{"n_head": 2, "d_mlp": 640, "norm_eps": 1e-05, "bias": "none", "tie_embeddings": false, "parallel_block": false, "lr": 0.00255, "beta1": 0.95, "lr_head": 0.00345, "grad_clip": 2.0, "warmup_steps": 200, "batch_tokens": [16384, 32768, 65536], "doc_mask": true, "dataset": "wikipedia_en"}
Each number is 500 + 25 x the weight over its row's rms, rounded and kept within 0 to 999. Layers, rows and columns count from 0. Numbers have three digits each. The size before them is the row's rms in percent of the matrix's.

# layer 4 MLP up, 640x160, rms 0.141, rows 420-433, columns 0-159
091:514550533486492483494489469470499519490467538515525434517510476486506506498494466477503485488485492442533497495498473499464497497495539504489518482505558495519538498501518552469535479468468508515479471511494488513527523530475484543513504468500505476459487500473519478535499505495481515551508505537528544464481525484488494527506506484496499476479481504529539483517499524502509486455563517468494495494505511524503504455501531492474507441524563514500472501517466579490513531505508519
095:533520435510476517531496499485559482503461468546506472494492491497473470545484511485482536491484521504508533482520480518510492478485506542508524529463490529451536519497519508507490534496526496515457457470477533530517501495477457484454497509514501469475499473505484517523536492486461523521515484461507495428470501506536490514510477509509493524511510519533523500469491502486507478529492549471484501536490494475482484482503517527504470542507505502501526458476540473437561475491488512
104:474564500490522477464512466466523508504511484475531530527466500528489516479477512486515544510505510483490514486506453521490480478476507466525509507452471499501538471523505481486507511543492507488503519498504539493486531489476530499489515507503449487517444523487518456480556554515506466532525520542497496531492487499503486512507524483506443491501533559516490548470478541492511556503529427498520512457525549496527514488506522476504502521493493526499479504528520488512532526517489500
096:485512464505491506524488516499486512476490452465504457486482495484528520501491481506478503513494484517512486517478492492466473497533477495482496515466468485493504521475528488458510470535524479520457530528533565530535545515551527518491511489530439506511498504543523525466489489473514453526473471531502506498493480468529512462530473538469504506479494485457485548495501484454471499520488493514497501455479502457531502503472511465535487464475490520471503477479510538566545528489493490
099:507463491504461501518512495461462501483504523471498472498504418497554455527501507513495484492473523502500497540483513503546487479533504490554575468487489491489475491531508547475494451452510524493507498507518504493500488493563499525504503464525538509545500499501490511477508516486503469525476519477442500497518451511474515537500527500522488497509493539511520492536510483501521471483512529536516547519518518504468476466491515458473488480495469548464508492504460489484496498459493496
105:536488535488490521500499490489484497517542504492506490495488484542491530470537518503489473539517552485502507523490526508526501542505516512489498437472505532439473534497473482505512493502497489495466515523502523501527507523531497492511511498459492546485490535454470529522531524491532536509513575482534518516541523523486501494513524494510544497463524522507548493526491506488490468477578504522519514466481471517524478524506533502542513529463496527479491454518492554498528477517485507
104:463477498467503493511507506481453510502502511522511500497466486505542478490478495494512530517490445507474449481482478558526495498529473491481553484536513489510527473506553500500525512531486538482497495500492478522489532474533482465537471499514498496541468507549580446501438503500470513509526511533469543491483517499521493528489471503489486511485525509526524470472464485531520499513519515475500512463500516509503469516505481493502499482513476464465499527516522468503534488488420516
113:497503491511533494506521454507499464454519457487516470507514426499532515530499547496501442502478515479479483495528519513487553523530525509524504523469519480499508519527491495515508483493489519502478502503444537543492484496521478514475545472533503501532491474494467506498499446480504504483488504530530511483507516508493494485518498543511501533502487543545460516537473422471542479515479502521495497519519529485512501462482535474535500497501456520471508470498569505525516511472521502
094:485485490486529530502484550517457509477547489499506490538515559500517553490518503478473490555484498439490505456490500497534458516507508497487479484490476478514473499486497499454518492549518478454500519514493542490456485505477477466508540465470510507494522448493524497505526465502531494539492450495536521505486526482470500489561492532500509522484520499514490494539495522509481476491475486519484503499499538492567524509548499508528511499491567515509483526533503508515467504498461499
111:458498524527519497482494497453488489505531477478499507500497499450534475511527470504473474520465495445455544481478476532480496505512477510517521464513510510523495511532497534457483480472504476526526510513526461464508529468516505521470522500474546460534489549548488537532499511505501504547489522512508469509464535511491564465464539488504475528480468522490470468538485493498499535497520491504551451483505468533488501530478491490497514474493493511487505457516511509545511523511529510
110:470449516490474470569511477472476508495487500509501511477483472478460533486501522554510494550505482487508473519452478501516524511465484500488501486490501481533520506514486483522488473517495490534482504509483497527434490467507495451481532508485484493480531501481467531520546472473505482545498492484453474492469500476525485454454503512511518476543492532469479542507500529483463488466499466529529496493526476492499452518511437456542502517490512507482472513520493527492487491538467515
098:500488525537494488467537461494523495488489511489505541547502532515503482536474470453529520512496490510513502510523515521515482496489520507471489522526500499524483503490424491451560515467446458493504470498490545464520518515472480492486492504493516482516542512468463475526512510534492486463506514482464524522520531528466526506497532511454501492470471499492494517520463517498503453527457545503500505537495503506523500489478529501501491519472549422487509501467546503520495483511512539
107:483493474482517492452493498496461522508483549538503493547491509489505523502473486474521442498504533499500547467505532484474461515484521498502427541498500481507481486518498483486495490505479472454487470490456520505515531513463483489496541493505524483473513546518490516477496502477474470484523500473534466448511447496465520428438505489500475519510457546510529478505512519512468496504507456457526502487521488510529535509469482501521523478532515537509514504492464516482492511522502494
104:507472499516494466517509498524499497479526520506489530485496524505503488498504552511533519523516455479497488512467502504508489488496515486475485457492515492464522509533511521521470497474509499491535512543515544456490487495456516498526506538495474548513499485543488501562530506519533516507502547496477492524471497536472510510522486474463512501496560510552494501463520479472488464506462536523500488477481458519517486528542492536464515500500444513573519495424483490459495483507495528
# layer 4 MLP down (transposed), 640x160, rms 0.132, rows 420-433, columns 0-159
096:496469472461482497527513508525508513507501492514492510509459487512534500487535527513516514458501461491511502512500557457534542463483508491492502514469473520512457515499503509505534497459505487464491477545498510471508523487467504474530529510461476483518542518492471448546512539481510501497494502517538514514539470543488476482462530508488536516499480493514506502505524531514485479501462514523459457590534466474539488507434462501529503511504489501456501527489496481488521520487511523
094:505500509507496464515480513518495536492547530508496486508506511483489476508467540514490529443510494505506496466481531561494445520555459505550490523474494505486493488537501527502491525442541447478502515505533544527479493491501508548500475521538499504517490521483449530477532500505491514499519492452508496481516471534532477474565535520506529524482501482521523489513492501537507503525475530485513490504475457513504450527481492481518493531495487475480507495484465498461521519558485520
098:527485521512500490460476497505578499502483465471481479514543510492518496490495439494483521497508535520522490529536455484490509488502477462554500541460519471509528536501530435474499486491485460485552523491472518508438509517501474487484470480536493520528494497486541485504491499550471514518463504540466489496506510540516493496493494474494464500483509504477528531520499528534553524473521457487524523485526542516540487472485499501480500471501510535484475503511505538505491497524504471
098:529489509501494502453526512502469520461475465474505481485533497523537482538473515476529482556484494548544501457522461531507494482482486476491497493502518489456452463515497502512496477490487476483480475510555510510487496538495521516529465493541536502490531534476518508497540508477477476551530482469512462463538524488494502501519486556528464513526480518472519507537532486487508536544490507486512490456476552526498513513510490485475506483497530485515486489540468518499515447485528479
097:480497562540500496503511491521514514530436539540504507553499548528483473452539527502478465500533471501483515494508507505486491485493517476545484509482499534500538498487494487514496528495488531500517529477543499505502507481486481529475505532499486494539510508502471495542518518477477504537538509504505470538497501512478462444517432509518481498512511494505497482506492501500483528478485448510478479495422492505545476531487463559461502499531469484496467479493470484505501516546510517
102:451468520471489484512531508520550474458523474499490541478496508495482452497536507494529493540489529511503479500487538488526515489549470534455519502480492550507499511568499482480541555480509436489496524502519494486474481520501489507530464530500494538515517519462552501534473488525514479484501494493491523467463474512491506456493523504536478504528493494521517499496528521465486503498445489466469451525504512492468511461529472510522482484538457507476481490479490497480522520479508490
107:510489504502517532498488454506543487518510474486482507478462479496458519500488488522529529522482527500477521480527521462462461544489531475495499537496545484482464505513435501525530461484510475515458539497560537499492456493484499500492516498485472493501537530528446493520522527549539517505495505488518498516537490526486512488499488496460491489482487506494473487539511481473527469520502489494490504520523459487480523538468490517478541536494546502501451501489475473462459486538557496
109:494508487512517476521494503506510549488506504494448548510507486491504472515513511516488506503499494487507521479482461502516521483505505524528496516512491495517469511514471486522544530496474561508498561498530512534500504488515480531532477500489477532493516490519477524492453519477489510546491502502503503485473512486507493526508469493431480541514503528544492562491505469538471506496521498516448502448553492481537465521441486430525502566502473533495486458522503487483461489474483508
104:496460500536450503525525507492542477562487509480514490495503491522530489496466454493531489490497544516458552494462468493490481528519539521445522472534557522461534501503489495511488476491494504520533519495516479495535471495511529484468488506523520488531444531526496471514471501493454493483497502499488507536499466471496485493527491476569504470514510512518480522508489511485458512506512501479549549476540501472475467462485487497523485497493464557475526512489480487489507495505493531
110:484519481476504466505478499509517537533441495479519501472489509465457473466517471536495509504474476530487489488540462522489497478515480527499522496456502499497520505552522488443517473494501462551505517473514475505525479494523458484491508538508489444541538523512459472538493474515502508513540489536441509517481505529536531492527514504526480504521491501516492540487475456487524535518544477464497512477515509541526472493498495500463524431503492486529475488469495487503475505479520520
099:479490503490458544489510503497506507491494483500495466496503498511463508525522544489454520509485465544515490458488503457500501476509508509462505502453479525519532476467514473493509497457502616476505459456457499515502484493504496474508478492516518466497510501489475494495472515506543465490452512475487525486538534487498504468511509450529507493511528500526507523533451476467505486478498479533465490522483537468494468499541534495480506509471562488496532497512519494513502469532475499
092:505492521510508476496529489483529543494518456527505486503506504525516487515493483524531507497526453509498494564495472513516514527488512504513522518525496474489501487521449489472542487497454388455507457481495487482513506529514547491461500513500491496495521481506472537445551495512514483484520513534514503480483517526490529519497523503521532476490496541461528521489481492568523529468514540503469461527497532495500498483474517485489526502450524510503494486485519493485499492485473554
107:490491469525490494497535500516523485479545509545520455532496478489494493493503499501498531507522506518460468509505484522466526519496506455505491495485455505500481506486527528490516475489449481510517472541450508489474491483468504485454485488434479513530515531489533489525534454478475520481469488501487484445531508523504478427520515494501470484519491488487487492524500465502570500542515493460507505494523540481555500476483500505527522514536498465481484456488513536508506513541450511
105:491507459532536526527500497458519479482511492484527508498498481512504488491507443506473510485507555471493500496482502467506528502478462534532513524507503501534526516500478494471523505485517492491465486477492463540545465556522512487472533494486548451504502514546528479483504524489470502519455485518527510490539520464539475500497486534512462505549464495475457452504485531543542487506506501503509485513490521521522483481458512444479510485482564502504467499540528522523496506503475533
# layer 4 MLP gate, 640x160, rms 0.144, rows 421-433, columns 0-159
091:490548511514496508505515477519528510524469498453523499512460523463523478464477509494543506508487512510487494497511526475505464476472511477490513468414521529501526489518514453480463467503477490497492488496494467480513501505452465506568499489474524459465515476512500530462488512513485469485505497503506541540503489526468555489532521544519487486501471467518496518491482579513504485499490507493541467505495515564484502453496515513479511448522479508544515501490485506515524482509498508
101:521533530506489495477514495467527509475457492505506490539465473523506520497506522509481557532509501472499527507532486512500493492504470465505538506462503457486531471507501452486498503526480472509491542478524559532473489479491480465501488480515497498558473511524511457499530528520483466539507509500444523485545494515520492507474515514500502487504486554505493556485518527460519511493537443491477521481498546472541504507483529455449487500478511523514485462510554503520488499533504477
096:496492552520523469508461501497483482462472506500499541472494521517545515511506471457506479471482490497491482516530505496463517515464475503525531493526433503483552470536509508501476468481478538473489486459446499454477517520478487499508449538513458475502481531483495481477492490524478550482514520501468482517501481474506464495492494506493525515495491528544483491494503536497517492454504521481485483529492487525520505542484470521544502487484525490487521577479474523505523561464495499
090:531512521534505521515487500472465439489506540490528505488529465498485511499466501535481482497498482579472458468510513478486544456520483529506474531471517477477511528459533510467494477489496534543517514486548524500505527512516485497527505477485505478503512480439504488523507488531488493484485513456560538521498472486524578505464500485518447548510467490498500477527502527505513479507457514528494454496511501470497492496494525459506498487481496484497513530527511522491489537509506482
098:541500516531535460505498484489516535506491494498476506482553560473541522500464514469468498517453468512487496514506499486477508497498529430497532514501479511507483494523465490479428500529510458527517476461483518519506485451538517516501520515534531459490512496517466499542464483468495520541508481488491506495478492462512526505494525520501523494470513511456497528499520470490494505488475501479483507491463523495466536473476508500494482497558518426482479524523504461524451506509504488
114:514536490503494512479498488533536490492514499460484547498513505500463523487518509514443476469503550508530556506513518430468511507480537518505459525475499500491469535497453489502492510452508478532455517512502515483525492514473511514458524488469486479464513498477408516532541494480516496509473484462535461498512493509465485446517515493506504466519463486475489506516541532470512509490490486535496486532487489500502495470483497491479476539493536527513491473498488527484506502523554488
106:467488474545523490477518449471454486491520499500505474517491482501512530467489523483496486485472469496483511533561499481504486510459419528500511520497497508513524476526498503529472470534518514465470503531464539486513459517457525477483502447491472499497477524523522492499506492530495493460503524505512514502548515540500489484518488513495525526499467475449448502494502506502465506496539496544478509526501519519501479496522580506470540476487470536544494486470511485510479473478525485
099:492505531512478509513491505503555519513505493482487506477503452443482445517505515518524498449480505526530504535500496501487563489557491525483522508502486535513516519489508512499521503458498494541508509512474475464540524515553524488520511518562480483480525566542506479474503535481469474458486532474508519455515480517495525526481523473468502502501521471492569529501515494477520462499465519514514526510473508506464477476504498493470507513502446496471499514512465499493503457497501525
110:500480500522512515534511490517467507490475522522492520481497508547460530495476469494557539452496510532527500521540503481497467488472502523493528489490492522486524521490495509505501529500467529460467518514484530497463522515532474485485507508558482521505486526456512521499474522509459501493471513467465536506555485520520472505483494488484512482499480453471523509501512493526493494507528479530524433526482493531507479525528531536508516571549490452512528476555475501481519488517549505
119:494546493458523531471500505537531520514509494500483480515507517529525486507502517430507505473496510497493552464541550537492507467583517486541494513436487509505500492489482553473488518502509505481513507481510489457537531513498467533497496518508511500551494518526490516474511511503488513456505506524529487524509478503485510524502475483491484513443526485571545484503492471479512488539490545475485510499524537492515517471513540517471483525493517459523525462523487492497526522489521505
096:519488499513449477479543483527498503498472517490499543575505527511476497509501458491512507484526470494530493501537484484482473537510513532495510530508473490491477480466477543447534505452459494494531444514478522512543519490477502492469510504489484510508528480445452490504530479511503495464513498494512521532532506508462518477464515536473543492472492521501521537507478510499491454525462531492501501509484486502519505462504551527459471503493536440497527517474496506508510516476511554
108:485477497476506486490513521547451503521422480536507475486492467533484513482514553483494517510503466501469465490486509501471483525518477525474531586452518547515536500484538521468541487516503498536490517461504483506490446523492504483524481483535489520511520510483508488464426531476524491461516478502476500508474489520497499501528474478498509501511504489510487499499513505502528523491484518468508500559503482476520484532499527531482501504458510537498514510432504480467497513532500516
100:523475510512514505491532508530482510498549524503501521497495513513498492499447548512494544504523470505485532516457496536509468495519513518459499470488521478439478520549497501526475500507501484481501503510518561446505469510529496513497518497491454544516463471533494464542538486508516496514499544522482489499510494525488513509521487488460514517493579522531503516466529493471498487491475520531525494481515476485511484519517498508491516513505432523569574505489489490474491510512485530